python train.py --num_hidden_layers=9 --hidden_size=512 --num_attention_heads=6 --num_key_value_heads=6 --head_dim=64 --intermediate_size=2048 --vocab_size=8192 --hidden_act="squared_relu" --norm="rmsnorm" --norm_place="pre" --norm_eps=1e-05 --positions="rope" --rope_theta=10000.0 --rope_fraction=1.0 --qk_norm=true --attn_scale=0.145 --bias="none" --tie_word_embeddings=false --parallel_block=false --extras=["some layers without attention", "local attention windows", "shifted keys", "gated attention", "value embeddings", "hashed n-gram embeddings", "a smear gate", "an embedding shortcut", "norms scaled by depth", "capped logits"] --init="normal" --init_std_qkv=0.0212 --init_std_o=0.0 --init_std_up=0.0212 --init_std_down=0.0 --optimizer="adamw" --learning_rate=0.000845 --beta1=0.9 --beta2=0.95 --weight_decay=0.26 --lr_head=0.0052 --warmup_steps=534 --schedule="cos" --final_lr_fraction=0.1 --batch_tokens=[65536, 131072, 262144] --max_seq_len=1024 --doc_mask=true --train_tokens=868700000 --max_steps=5989 --dataset="wikipedia_en"
Each number is 50 + 10 x the weight over its row's rms, rounded and kept within 0 to 99. Layers, rows and columns count from 0. The size before them is the row's rms in percent of the matrix's.

# v: layer 2 attention value, 384x512, rms 0.0315, rows 271-319, columns 448-511
# o: layer 2 attention output (transposed), 384x512, rms 0.0328, rows 271-319, columns 448-511
# q: layer 2 attention query, 384x512, rms 0.0344, rows 320-323, columns 448-511
# k: layer 2 attention key, 384x512, rms 0.0345, rows 320-322, columns 448-511
v271 093:47 58 48 55 42 52 45 42 61 59 55 44 66 57 55 44 56 60 44 71 48 32 44 28 45 59 44 45 58 50 54 54 36 55 40 43 51 48 49 60 50 65 47 37 57 40 51 54 65 52 32 56 47 44 49 51 71 50 56 45 49 49 62 56
o271 109:55 61 35 46 42 63 43 47 53 43 38 46 56 31 33 79 53 62 42 36 63 50 42 58 43 50 36 52 50 39 51 39 50 51 54 62 47 57 62 58 47 41 59 48 53 48 41 49 42 60 57 48 76 49 62 37 41 68 58 43 45 61 47 71
v272 097:36 31 47 32 51 47 47 63 59 43 38 45 34 47 55 44 63 40 44 64 52 59 45 43 53 44 49 42 35 45 45 53 53 72 42 66 58 43 56 66 54 50 54 61 64 49 49 44 55 42 48 51 56 43 50 28 72 34 29 40 58 34 52 48
o272 085:71 31 53 61 54 55 40 62 53 42 58 46 55 51 33 51 63 35 60 64 65 64 56 69 55 44 58 57 60 62 54 45 36 41 51 48 31 54 52 61 47 34 67 41 62 28 45 38 42 47 50 46 50 60 44 54 49 55 58 43 37 55 60 50
v273 100:71 77 59 51 70 48 59 46 28 54 67 54 78 50 42 71 50 54 48 38 69 52 49 66 53 55 35 46 51 49 49 43 54 40 43 49 57 45 43 39 59 39 47 70 58 49 68 54 32 53 46 51 44 64 63 52 40 71 65 39 49 55 41 55
o273 101:51 47 40 47 46 48 51 44 47 32 70 49 44 35 58 38 41 81 53 46 37 38 46 42 65 56 57 35 61 75 43 36 54 50 62 38 40 68 32 39 55 43 44 44 59 48 47 52 46 56 46 39 38 47 68 49 62 42 53 50 61 60 58 56
v274 096:57 56 48 56 47 57 47 20 65 47 52 73 56 59 50 48 46 79 47 50 54 51 42 50 72 43 38 46 43 48 40 45 41 67 51 47 78 50 48 46 46 28 39 50 55 58 52 44 43 56 29 60 48 42 69 47 57 54 63 52 44 42 47 41
o274 105:73 48 53 62 49 42 54 43 53 69 50 42 41 67 66 55 45 50 57 57 49 64 26 48 45 50 51 43 51 68 60 27 48 59 57 51 46 63 46 37 47 41 47 48 67 52 57 34 50 54 48 53 52 50 40 58 59 50 52 49 36 56 53 52
v275 088:49 62 53 42 45 51 50 55 51 48 38 44 57 41 48 41 45 55 65 67 43 69 37 61 70 50 52 49 57 53 64 52 59 36 48 47 58 40 53 45 39 29 43 55 38 37 50 55 35 44 46 63 70 37 56 49 48 28 45 54 49 48 50 52
o275 107:44 47 60 45 49 65 41 58 54 39 58 61 47 34 51 49 61 47 63 61 45 27 56 67 58 73 59 52 56 42 45 39 44 60 68 52 41 52 52 44 41 30 49 47 56 39 65 36 37 52 50 39 68 67 53 70 36 45 37 47 68 39 51 28
v276 095:61 61 49 43 55 47 53 52 43 50 51 65 63 52 51 56 39 60 31 39 52 51 47 63 60 56 43 50 66 49 50 54 52 29 44 62 55 44 47 56 49 29 57 53 50 32 57 59 39 58 45 58 50 53 56 41 44 56 60 53 49 46 46 62
o276 098:56 55 50 58 48 44 53 43 49 24 41 50 30 45 57 61 45 53 47 52 55 48 58 57 61 57 39 48 43 58 50 68 53 47 30 45 51 40 49 47 59 46 49 50 65 53 68 41 38 36 46 37 46 29 50 47 55 46 46 52 73 40 31 28
v277 093:39 57 42 75 48 52 39 45 59 51 64 53 43 70 41 44 61 47 39 31 60 50 27 57 52 51 53 54 40 44 59 56 58 56 28 68 65 52 48 62 45 77 46 68 48 56 49 48 37 37 34 51 34 50 64 49 28 61 53 57 50 42 46 67
o277 100:59 39 39 36 54 51 62 66 47 59 45 42 47 61 53 52 48 24 64 64 55 54 44 58 45 73 62 42 59 52 46 57 64 55 45 61 43 46 47 35 66 43 46 67 44 39 59 65 45 56 48 60 54 65 45 47 50 59 67 38 47 59 47 47
v278 086:38 39 57 53 50 54 46 64 59 52 41 51 53 48 48 47 65 54 43 30 57 35 44 50 45 36 48 46 53 51 40 51 55 65 49 58 32 48 57 64 48 72 45 35 58 49 53 37 50 48 41 64 50 50 61 46 64 60 58 52 50 42 27 49
o278 100:59 52 44 52 65 30 66 54 37 57 67 41 39 49 63 58 63 64 47 58 43 44 47 36 42 45 53 38 66 42 46 56 50 55 58 49 59 63 51 56 35 44 46 55 62 47 55 40 63 61 53 59 45 34 58 56 50 57 57 50 40 55 48 53
v279 108:48 57 45 41 72 37 49 67 54 43 38 51 47 37 42 51 60 41 51 29 39 42 40 52 48 58 58 61 59 43 58 49 59 54 43 64 51 49 41 57 49 47 51 65 46 45 75 56 40 28 48 63 39 63 76 60 43 43 61 45 53 43 35 64
o279 094:62 32 58 57 60 43 48 49 44 53 63 39 35 62 63 40 42 59 54 40 45 37 61 43 44 63 61 47 61 50 46 52 49 38 56 48 41 52 41 46 59 49 54 53 43 70 56 53 47 54 51 42 40 53 65 53 57 62 53 51 43 51 60 47
v280 090:35 48 56 36 66 46 43 42 46 51 41 36 44 59 52 46 59 50 52 41 37 50 38 42 56 56 56 55 62 67 50 55 67 49 56 52 50 46 46 49 50 31 45 47 36 46 72 42 39 36 44 47 41 58 53 37 66 39 62 60 44 42 52 35
o280 108:56 37 52 58 44 44 45 61 59 40 51 42 55 50 60 61 49 43 44 60 51 48 58 53 72 47 56 40 67 48 57 42 47 45 46 41 58 68 53 61 36 47 64 41 59 43 50 26 38 27 47 57 62 64 44 55 54 48 57 70 58 62 47 52
v281 081:44 49 45 49 62 49 48 50 52 40 38 36 28 48 52 43 54 42 55 32 61 38 51 45 33 39 61 56 66 56 58 62 32 38 45 61 34 59 54 62 40 60 49 51 57 60 36 49 74 42 49 44 71 55 34 50 60 31 50 54 59 51 42 57
o281 109:46 39 34 50 61 51 59 42 60 51 47 55 54 51 41 50 43 43 53 45 51 48 64 43 40 54 36 66 38 40 47 43 51 38 55 45 55 47 49 59 48 61 55 50 49 53 33 60 51 57 39 50 53 57 46 44 52 64 55 66 43 42 43 52
v282 080:35 30 60 49 49 50 58 42 53 55 56 44 57 44 37 49 68 62 56 50 47 47 42 44 56 53 44 43 45 49 24 55 47 64 53 45 60 44 57 59 67 43 49 71 43 60 50 48 44 38 45 41 43 60 69 53 53 51 50 49 55 41 56 25
o282 102:43 49 53 47 49 54 47 62 47 55 62 62 48 41 44 51 49 62 32 52 50 46 52 51 51 56 54 52 56 55 56 50 54 52 53 54 35 72 58 67 29 47 55 38 60 47 49 13 44 53 57 68 73 52 51 50 56 59 47 55 56 63 56 41
v283 099:34 35 45 47 51 54 51 40 54 63 46 44 38 60 47 33 55 49 53 42 58 31 50 35 56 72 48 50 46 69 43 46 47 49 49 66 44 51 66 70 54 46 49 49 63 50 30 42 39 65 62 37 57 35 52 43 57 44 57 55 40 44 55 38
o283 097:47 64 50 50 46 67 58 59 56 50 46 54 77 45 58 51 50 54 43 48 51 62 68 47 49 47 62 54 48 35 53 46 53 45 36 40 38 49 53 40 38 50 47 44 42 38 53 38 56 51 50 43 61 58 55 26 50 52 38 44 61 44 29 66
v284 079:49 42 51 52 55 49 57 60 68 51 54 45 35 33 54 57 60 51 70 51 35 57 81 46 48 43 37 50 30 64 73 54 58 55 47 31 55 52 53 53 46 66 34 35 44 41 67 45 41 41 48 51 63 69 57 56 42 29 58 36 61 61 38 49
o284 096:40 56 56 43 35 50 44 61 48 60 55 56 47 37 48 36 42 61 45 33 50 61 50 64 65 42 49 40 62 45 53 52 57 53 43 67 34 42 40 55 44 40 53 63 48 42 71 52 57 63 78 69 47 49 46 39 47 57 52 38 53 38 39 57
v285 085:64 50 35 61 44 48 46 48 69 57 47 34 67 58 50 44 62 61 54 48 60 47 32 41 58 59 48 51 38 39 38 50 41 51 42 59 36 46 47 62 47 41 54 63 48 54 23 56 72 71 38 46 46 50 64 46 29 63 40 49 54 50 44 65
o285 107:44 54 50 35 43 62 52 41 46 64 50 44 51 34 56 60 35 58 55 56 46 48 54 51 50 56 60 52 41 48 48 38 55 41 49 41 58 47 36 52 45 52 62 53 56 41 53 44 39 57 48 47 45 56 59 55 59 37 59 54 40 54 53 59
v286 088:52 64 45 27 57 48 51 46 47 45 37 42 56 67 71 75 39 39 62 46 38 45 44 33 71 56 63 49 60 65 40 46 52 61 41 48 70 37 41 42 46 25 44 54 31 47 54 46 38 43 54 52 36 51 35 46 48 59 56 58 49 55 50 38
o286 101:59 38 53 55 43 41 40 32 49 45 61 40 50 51 53 62 47 75 49 66 38 57 63 74 72 56 34 45 48 59 58 30 51 47 56 39 55 71 57 46 37 47 54 55 56 43 37 30 43 49 55 44 70 55 49 54 45 56 56 49 36 56 59 38
v287 079:67 38 49 58 48 49 57 52 49 43 50 38 37 25 60 49 49 45 67 41 33 34 66 32 52 55 52 61 56 50 45 50 52 54 45 39 79 57 42 45 51 48 40 34 50 49 61 49 76 43 40 52 49 58 60 43 50 51 46 46 60 47 43 47
o287 105:59 48 56 59 47 56 48 59 55 47 47 48 52 32 47 40 38 54 53 49 40 69 49 47 57 48 61 58 66 48 39 53 36 63 58 59 47 52 54 36 55 44 49 45 47 52 43 60 55 48 58 25 57 52 45 42 55 38 53 67 53 56 52 52
v288 086:47 33 35 56 53 53 57 50 50 47 67 29 38 37 59 46 46 38 57 39 36 56 41 49 39 54 46 50 50 57 64 59 37 40 33 54 51 57 57 46 42 55 47 71 54 57 37 52 70 45 52 39 54 58 43 59 19 10 29 54 54 45 35 64
o288 106:49 62 47 57 46 49 44 41 51 43 37 41 47 60 49 48 26 55 54 48 37 50 64 57 45 55 44 70 43 62 46 52 68 48 27 46 52 50 35 41 60 64 50 56 56 75 49 55 32 49 57 57 40 43 28 35 68 59 62 57 50 58 56 60
v289 080:40 52 45 48 52 45 47 42 42 38 55 50 23 62 39 29 61 36 39 34 57 50 33 45 52 49 60 52 71 51 58 55 55 45 68 55 44 50 62 42 48 51 51 34 42 72 59 59 47 53 60 61 23 49 49 56 57 46 69 61 37 43 56 54
o289 104:55 47 56 53 73 55 49 55 52 75 51 45 48 62 55 43 52 50 42 36 46 55 49 48 42 52 38 52 56 49 61 54 46 48 69 55 54 59 59 61 36 45 49 51 42 51 49 57 61 61 29 70 58 35 52 62 43 60 39 49 44 63 56 42
v290 093:39 53 37 25 44 60 44 37 48 39 56 51 56 53 36 42 41 44 50 62 40 34 28 46 57 65 61 53 45 59 46 52 37 52 42 71 29 52 61 43 53 36 54 55 52 56 48 49 42 54 67 45 57 55 44 53 44 48 40 72 49 49 50 55
o290 104:53 40 54 77 63 49 46 29 57 47 51 51 60 51 48 57 42 40 76 44 54 61 49 76 31 33 43 45 40 49 47 56 57 48 43 56 52 61 51 58 57 67 58 64 54 67 49 58 48 51 46 52 64 65 45 52 34 62 56 53 65 51 67 44
v291 086:57 55 53 66 31 42 45 63 41 53 68 55 51 45 35 58 65 33 35 74 66 43 51 59 31 48 45 38 67 51 46 57 50 39 51 61 35 51 51 46 56 44 50 44 58 38 49 48 23 56 51 55 47 39 36 44 39 75 57 47 58 61 41 51
o291 114:42 40 41 36 72 46 41 55 33 43 37 35 58 54 34 65 57 43 33 55 48 34 49 54 35 52 52 52 49 47 62 64 39 56 49 50 51 52 44 54 49 60 44 63 60 54 42 69 56 33 49 54 43 39 31 53 57 53 30 50 71 55 51 48
v292 085:59 71 55 51 52 51 52 45 50 55 58 77 34 54 62 56 53 53 64 45 39 43 39 64 65 51 37 65 54 54 58 49 48 38 43 50 37 59 47 49 50 34 42 55 43 52 81 56 41 51 59 44 45 68 51 65 29 55 64 51 37 47 55 40
o292 110:45 50 52 60 66 42 54 72 54 55 61 55 44 52 55 50 50 45 62 56 45 45 32 45 62 45 75 53 51 61 33 27 51 49 45 52 56 53 59 43 46 54 34 44 38 48 55 38 60 37 50 51 65 41 57 55 50 59 42 39 42 53 35 45
v293 092:56 37 57 39 59 48 50 56 48 43 36 33 30 41 65 52 42 54 59 34 38 38 56 43 57 63 44 56 61 60 73 57 68 42 56 36 63 66 47 49 51 35 50 34 46 37 52 48 60 33 47 48 59 52 64 61 40 35 40 40 66 43 64 52
o293 103:32 54 54 40 37 49 63 55 45 49 61 65 54 36 48 55 47 49 46 52 75 37 42 47 44 17 45 55 48 57 52 57 52 44 32 59 50 41 68 66 52 46 70 41 47 52 53 39 56 49 54 48 35 47 71 33 61 35 58 56 41 42 45 41
v294 079:49 35 43 39 60 50 42 43 43 55 40 64 61 59 59 49 35 55 47 26 32 57 35 48 63 70 55 60 28 43 53 41 56 56 65 46 42 45 50 45 56 61 61 31 42 42 42 51 65 41 50 52 59 53 61 51 60 27 50 50 45 57 69 51
o294 103:61 54 49 54 46 51 53 57 69 45 49 35 47 46 48 47 58 32 63 45 43 67 40 57 58 35 52 53 42 56 65 44 47 42 47 63 40 56 42 56 57 63 45 61 37 47 54 66 42 69 48 43 43 45 61 62 37 26 68 58 41 49 46 57
v295 091:58 34 63 43 46 49 53 43 72 53 50 55 54 66 38 32 60 62 50 45 63 48 49 53 41 52 46 52 61 51 35 46 46 32 61 41 36 46 62 66 48 58 53 51 34 67 60 48 55 48 42 47 58 53 55 50 45 71 52 43 46 51 53 37
o295 097:47 55 59 43 52 62 51 80 55 43 59 45 46 44 43 42 46 34 37 64 51 48 26 40 51 46 36 60 41 60 48 49 44 46 43 58 59 64 40 40 35 45 49 40 40 46 57 40 52 50 53 44 59 37 53 62 36 43 35 47 46 52 50 40
v296 097:59 38 46 40 41 57 46 48 53 48 55 46 65 38 42 47 36 59 54 86 54 46 64 47 54 66 48 44 46 55 60 47 37 38 49 55 30 52 51 57 52 67 49 35 57 49 58 55 72 65 45 59 54 37 49 57 60 60 45 47 49 50 64 56
o296 108:56 45 47 62 52 47 46 55 55 53 35 47 50 59 43 60 52 42 55 56 48 45 38 34 41 39 49 58 41 50 60 53 47 58 43 55 49 34 55 41 51 34 48 49 47 41 54 53 32 52 57 23 41 54 63 31 54 56 51 42 48 48 47 34
v297 083:42 48 55 56 51 57 55 63 36 53 41 49 29 54 64 69 49 19 51 24 38 57 54 47 40 38 50 50 51 58 36 48 47 42 64 45 54 35 49 53 64 64 51 43 60 46 36 51 57 44 52 53 48 48 29 48 43 34 57 60 53 65 42 46
o297 106:51 49 48 57 34 46 54 42 42 45 51 50 56 32 50 60 63 53 41 34 47 46 67 44 35 58 49 63 53 55 52 64 47 33 62 55 42 57 44 47 39 70 49 51 39 42 46 59 62 43 41 58 46 48 39 57 39 49 63 43 54 45 56 80
v298 088:45 53 50 61 53 45 45 52 69 45 50 54 62 48 39 29 55 45 40 33 54 49 49 49 61 62 52 45 36 38 41 48 49 70 56 59 42 57 54 49 49 43 52 57 44 42 55 46 50 53 59 48 52 20 76 44 71 43 48 51 44 45 53 54
o298 106:59 48 60 60 53 58 65 47 55 51 52 39 28 41 40 42 50 47 52 52 39 51 46 47 58 35 42 71 46 43 48 49 29 38 58 53 57 58 48 46 55 38 30 27 44 26 54 49 40 56 44 26 38 54 59 51 43 44 63 59 42 47 46 41
v299 098:40 26 46 58 42 57 61 34 60 58 57 44 55 53 40 55 44 69 59 56 58 36 63 54 64 53 51 36 50 52 46 54 51 49 49 52 64 40 59 48 54 52 50 50 58 55 45 47 44 50 53 31 52 40 48 53 63 42 46 52 43 44 30 44
o299 102:33 56 40 46 53 50 49 66 63 52 50 65 50 43 61 54 60 47 47 32 40 51 54 40 43 55 38 49 48 61 61 51 64 53 47 34 58 40 51 40 32 53 41 58 60 43 42 39 53 57 45 57 56 48 44 42 42 42 37 48 50 63 58 45
v300 088:62 42 55 37 38 44 58 71 42 64 48 37 49 46 69 42 43 46 39 31 53 44 51 23 53 55 42 42 69 50 30 54 46 63 39 51 54 51 63 60 58 47 47 49 46 36 52 49 68 69 44 51 33 54 45 53 52 42 46 45 54 51 47 37
o300 109:42 49 39 37 36 43 49 56 65 33 54 51 69 33 48 48 55 66 44 52 65 67 52 55 63 59 52 43 37 59 52 46 61 46 54 57 37 53 63 66 41 64 68 61 52 58 35 45 51 41 59 44 65 51 62 47 54 46 40 48 61 69 45 51
v301 089:55 57 49 47 51 48 48 41 65 56 39 63 53 45 34 42 57 77 44 58 41 50 60 42 53 49 51 61 55 39 43 49 53 35 57 48 45 27 52 42 42 68 54 53 54 47 55 52 27 57 37 57 58 59 58 51 53 40 58 67 47 46 33 55
o301 097:51 49 58 71 54 45 51 51 55 64 66 45 50 47 55 58 37 49 55 45 58 50 44 56 40 58 65 51 54 52 55 47 32 42 53 44 56 47 48 45 43 49 44 64 44 48 62 47 58 52 47 38 37 39 44 48 47 50 44 42 53 52 57 54
v302 081:38 44 49 42 49 50 41 65 44 44 45 38 39 46 48 30 58 29 47 45 29 71 65 45 43 60 53 62 38 50 58 43 43 30 53 61 34 34 53 66 57 71 47 49 45 46 61 51 44 37 67 60 63 54 57 43 43 45 56 60 53 50 44 46
o302 098:40 56 51 62 55 52 55 38 56 54 49 45 43 54 40 58 50 39 58 46 44 35 43 55 70 57 70 60 51 35 51 46 43 40 34 64 42 57 42 53 36 59 55 66 44 40 44 56 54 41 50 40 50 61 36 55 46 52 61 36 60 50 56 55
v303 089:38 36 42 66 47 54 42 44 45 39 64 55 53 38 38 58 50 53 46 54 51 37 46 48 37 63 52 50 41 43 72 51 58 52 45 53 59 46 62 40 47 68 42 47 45 48 41 50 61 60 41 62 36 62 70 58 42 60 48 55 49 40 59 57
o303 103:45 46 44 51 53 53 49 58 49 59 34 58 43 45 55 49 45 52 58 33 59 54 49 59 51 35 49 41 44 45 71 47 66 50 45 59 48 62 47 66 40 47 57 55 62 57 53 59 46 61 59 63 63 49 51 39 64 46 54 50 67 49 42 60
v304 091:50 64 54 60 56 39 53 56 54 56 39 55 51 46 65 59 46 52 49 15 61 51 52 59 47 47 49 54 45 43 63 41 49 57 73 47 55 53 42 52 42 40 51 35 41 38 46 55 54 62 50 43 51 50 40 43 44 26 62 50 49 43 57 61
o304 097:47 44 40 51 45 43 61 63 53 44 41 50 48 44 53 64 25 50 51 56 37 59 30 31 37 45 56 69 52 40 50 40 41 47 35 60 46 30 48 62 41 49 38 42 66 43 53 67 51 52 54 43 34 48 54 67 54 59 45 41 29 42 45 70
v305 082:35 61 49 44 49 45 55 44 55 46 56 49 53 64 39 58 54 57 53 29 44 38 44 57 61 54 63 56 56 46 40 46 60 49 55 52 68 33 45 40 57 13 55 54 50 48 56 49 15 60 47 48 33 65 48 52 49 64 77 56 39 48 34 49
o305 092:41 39 63 52 48 49 44 41 49 66 66 49 54 38 62 68 49 45 51 49 44 58 72 62 57 52 54 27 57 46 47 38 36 51 61 29 53 63 59 59 53 59 42 42 57 58 42 36 65 43 39 73 60 42 49 54 48 58 59 50 33 55 68 53
v306 081:51 32 45 51 58 56 50 69 69 68 56 40 75 40 47 62 63 37 51 58 60 49 54 48 39 69 52 32 41 53 47 46 57 68 45 57 52 71 49 57 39 42 50 41 59 49 64 44 49 59 64 39 48 29 44 50 29 66 47 39 36 50 65 53
o306 090:38 47 56 50 49 55 40 41 45 43 42 54 58 45 59 45 25 52 34 41 50 51 49 36 46 35 46 47 55 62 40 57 48 51 39 42 55 33 57 38 39 31 47 38 50 51 45 43 54 51 54 66 60 48 52 28 59 53 55 71 54 54 45 47
v307 090:57 58 54 40 45 41 58 46 43 52 53 65 59 45 54 64 44 47 44 25 66 53 39 59 62 27 40 47 43 49 29 45 30 37 50 57 39 44 48 44 49 46 47 57 62 59 45 49 63 68 59 49 52 63 60 63 27 57 59 58 49 54 44 55
o307 107:52 58 46 59 58 59 65 44 48 63 64 46 49 40 48 52 38 52 59 55 31 36 41 45 36 70 27 56 38 40 54 39 54 49 35 49 68 49 32 32 52 74 47 41 49 64 54 61 48 45 48 17 35 48 38 60 67 48 58 52 44 43 45 39
v308 092:48 40 44 55 54 38 53 25 35 48 44 59 65 41 32 48 44 70 49 34 52 51 37 54 60 54 49 59 67 56 58 56 51 33 58 39 58 65 45 63 38 51 46 40 51 33 43 51 49 40 49 33 40 63 73 47 47 38 53 40 48 49 57 65
o308 104:65 58 44 49 49 45 55 44 58 59 49 52 45 48 49 49 37 43 56 58 36 54 57 38 61 49 46 48 45 60 64 35 51 67 21 46 48 42 61 29 65 42 61 39 42 56 56 44 43 59 53 42 36 64 40 45 67 46 57 48 57 39 46 50
v309 087:64 71 52 43 37 49 53 56 72 64 65 46 60 60 46 55 58 52 63 60 39 55 70 67 41 38 47 41 46 40 46 53 54 35 41 30 39 45 40 58 56 57 44 82 54 47 55 44 64 39 53 41 52 44 50 51 47 60 52 48 61 49 43 40
o309 104:38 47 53 55 45 49 56 51 46 58 60 45 48 51 57 51 71 50 68 64 58 36 52 60 51 49 58 60 44 60 52 42 44 50 65 49 50 53 35 33 59 51 56 55 39 46 52 42 30 40 52 49 41 41 45 61 64 52 66 48 46 52 51 38
v310 087:61 60 55 63 69 42 51 54 77 56 49 46 52 44 48 61 43 48 55 17 45 54 52 44 29 39 47 38 58 39 59 54 47 42 43 49 51 40 34 55 50 77 46 62 64 65 84 61 84 54 44 55 29 54 39 53 35 37 65 46 51 47 26 67
o310 101:39 53 52 53 25 48 61 58 38 46 62 45 39 63 62 47 59 43 69 31 48 52 47 46 73 52 56 34 50 50 46 37 41 39 63 62 62 46 49 45 43 59 50 52 31 46 61 54 44 26 51 43 35 38 52 70 52 39 50 47 43 62 46 55
v311 097:39 50 44 60 32 55 47 54 60 45 60 37 42 67 51 21 53 41 44 63 48 43 50 19 52 56 55 51 46 50 46 48 39 55 25 57 36 65 59 44 55 71 43 42 37 58 51 55 55 65 40 55 50 53 64 53 43 61 69 47 47 57 53 49
o311 102:45 43 62 36 66 42 67 57 39 69 44 47 41 65 44 44 54 29 44 31 50 43 36 54 50 44 59 44 54 50 60 64 52 50 61 67 54 60 59 39 55 64 39 65 46 55 54 61 53 65 62 61 63 47 64 35 49 50 56 49 52 42 51 54
v312 080:56 64 42 54 63 54 45 54 66 70 52 64 49 39 64 55 42 65 44 47 39 43 46 56 48 43 41 48 52 33 42 53 63 44 53 32 68 56 37 64 43 60 54 37 53 43 34 37 46 51 46 67 69 31 27 59 53 47 31 47 53 55 27 51
o312 112:52 45 47 49 50 58 46 64 46 43 63 58 53 69 54 38 63 38 36 58 63 39 38 44 33 50 69 43 44 48 37 49 53 48 51 47 45 35 72 51 70 45 36 51 54 38 43 47 57 49 51 49 29 46 53 59 54 41 58 57 55 47 38 51
v313 089:60 56 54 60 41 52 59 39 53 33 52 60 35 65 68 44 36 55 50 44 57 54 46 50 66 55 45 47 57 51 52 53 42 44 28 40 70 55 55 54 44 56 52 33 49 66 47 54 61 62 67 34 55 42 72 59 42 52 46 54 44 42 55 44
o313 105:63 57 59 50 49 48 49 60 61 50 56 51 44 59 44 47 45 46 63 60 49 46 30 45 37 51 12 57 33 57 52 32 55 59 49 64 55 43 52 39 53 56 31 35 42 58 46 56 42 56 45 34 71 33 53 62 58 57 33 39 45 49 64 39
v314 095:57 54 39 43 49 57 42 28 58 62 61 40 38 71 60 15 37 46 42 60 45 35 54 60 55 63 53 57 36 39 44 53 38 34 41 55 48 54 52 61 48 43 56 22 54 48 48 52 54 57 64 46 43 48 30 53 33 58 44 49 47 49 58 62
o314 102:42 53 30 58 39 55 54 32 66 43 41 48 62 55 52 41 40 50 54 50 50 45 42 53 45 65 54 53 32 42 39 53 66 70 46 49 57 42 64 49 67 48 55 58 45 44 45 63 56 41 63 64 46 67 50 24 55 47 70 36 59 58 40 62
v315 074:50 51 50 54 67 43 48 39 40 49 44 52 41 67 48 65 55 52 45 69 49 44 50 63 53 54 55 57 54 59 44 54 68 55 52 41 61 45 46 56 48 51 53 40 34 48 46 51 41 51 52 36 60 68 53 52 51 69 62 49 44 48 48 45
o315 112:52 40 58 56 57 30 50 36 56 52 42 45 46 44 54 51 56 60 29 43 46 52 54 53 36 48 42 48 78 53 59 48 45 46 35 30 55 57 56 54 46 62 52 51 64 53 46 41 56 60 46 75 58 48 55 44 46 52 56 66 79 60 51 58
v316 078:54 59 49 27 65 50 61 53 53 50 43 65 50 63 52 44 32 41 43 47 45 60 36 60 53 41 36 65 49 46 52 63 43 54 52 54 61 37 51 44 60 40 53 46 48 49 62 53 60 28 65 58 66 56 50 56 53 47 40 44 46 53 53 54
o316 102:52 45 62 67 54 51 55 63 33 48 61 37 47 54 32 32 49 42 50 48 54 56 40 50 54 66 60 59 62 47 58 38 49 53 46 43 46 49 57 46 56 49 47 46 61 62 59 44 32 42 41 26 42 46 56 37 30 46 32 58 51 46 54 38
v317 089:54 66 56 78 54 38 55 51 50 42 48 55 49 46 48 64 57 32 62 40 47 55 51 57 31 48 49 48 59 53 65 48 63 50 42 38 73 59 53 37 52 30 45 60 55 44 57 51 55 47 42 41 22 53 65 56 17 51 57 40 47 50 55 42
o317 103:53 45 48 52 52 48 52 47 47 55 55 44 34 43 38 38 36 45 42 47 46 39 61 47 46 38 66 54 35 65 51 57 38 55 47 43 38 50 45 53 55 43 46 35 45 63 40 45 51 56 36 58 41 44 41 47 79 57 31 50 42 43 58 45
v318 082:51 42 50 39 60 61 51 38 59 53 64 54 60 35 49 55 47 43 53 40 50 43 46 39 65 44 52 31 44 55 59 52 41 67 63 47 23 42 58 41 46 42 47 59 50 60 60 51 54 69 72 48 33 44 36 51 61 32 56 46 37 49 56 36
o318 108:45 56 56 53 42 42 62 63 60 38 47 52 43 48 61 66 50 57 54 49 59 46 40 46 48 39 37 51 41 63 58 56 70 52 44 38 59 61 49 51 34 55 43 49 63 56 52 36 48 59 38 64 43 45 62 50 35 38 50 71 49 46 28 30
v319 097:53 31 49 49 69 59 49 50 52 52 41 45 72 66 53 52 55 47 62 68 49 54 32 34 50 62 50 55 48 63 41 42 44 62 41 52 52 57 60 49 52 28 42 44 52 50 38 41 59 47 53 50 49 57 68 43 52 71 59 42 50 49 69 43
o319 102:55 61 41 62 52 29 42 39 54 48 57 42 47 56 44 39 39 57 33 34 43 56 42 39 61 52 47 51 53 53 49 36 36 59 47 60 46 56 51 56 23 43 50 48 57 58 65 35 46 46 57 55 52 50 39 49 38 63 36 53 64 55 59 56
q320 120:48 46 37 50 63 61 57 63 59 58 58 32 59 43 33 43 41 47 64 53 66 50 54 36 48 44 37 44 59 46 58 35 63 64 43 47 41 54 68 36 45 45 43 41 34 42 51 47 47 57 69 56 44 48 36 45 48 46 46 68 40 52 65 63
k320 170:60 49 47 57 65 62 58 65 58 60 57 43 52 39 46 54 40 51 58 49 60 54 30 43 50 56 41 43 54 37 51 37 60 55 45 38 51 57 59 47 41 60 29 45 51 66 62 36 44 50 51 50 51 48 43 39 39 53 48 64 40 42 42 66
q321 117:45 65 36 45 48 49 46 42 46 49 55 53 50 57 57 54 48 45 30 37 51 57 60 54 58 57 58 48 29 60 54 60 30 51 58 59 54 56 42 70 59 56 61 46 59 48 46 47 67 40 61 41 59 44 66 51 45 34 59 45 51 46 52 51
k321 091:52 43 59 50 44 53 53 59 56 61 58 34 54 40 32 49 51 55 59 65 47 42 43 49 57 50 54 46 36 54 54 47 59 57 44 43 48 63 53 47 33 50 44 49 47 52 55 53 54 63 51 65 35 44 25 45 27 57 40 50 39 56 50 47
q322 103:53 55 41 45 63 51 67 57 53 52 46 39 63 43 39 41 40 53 66 44 64 58 54 47 45 45 42 52 64 55 58 32 68 51 51 44 43 51 72 30 48 36 55 46 44 41 43 56 43 64 61 54 45 51 43 43 53 34 52 67 42 56 61 59
k322 154:51 43 49 46 71 66 62 66 58 44 61 33 50 35 44 48 49 50 64 53 58 58 37 43 46 56 52 46 49 42 58 30 55 62 46 38 49 56 56 35 38 63 34 44 42 63 55 34 45 60 50 54 44 37 54 42 33 58 46 65 40 44 48 60
q323 096:44 65 56 61 48 52 49 35 32 49 61 53 36 62 52 59 54 62 47 41 45 57 46 66 48 45 53 59 53 57 50 62 41 45 58 43 67 54 56 60 62 44 67 33 61 55 54 63 52 51 64 51 47 40 40 60 60 41 61 45 49 44 51 35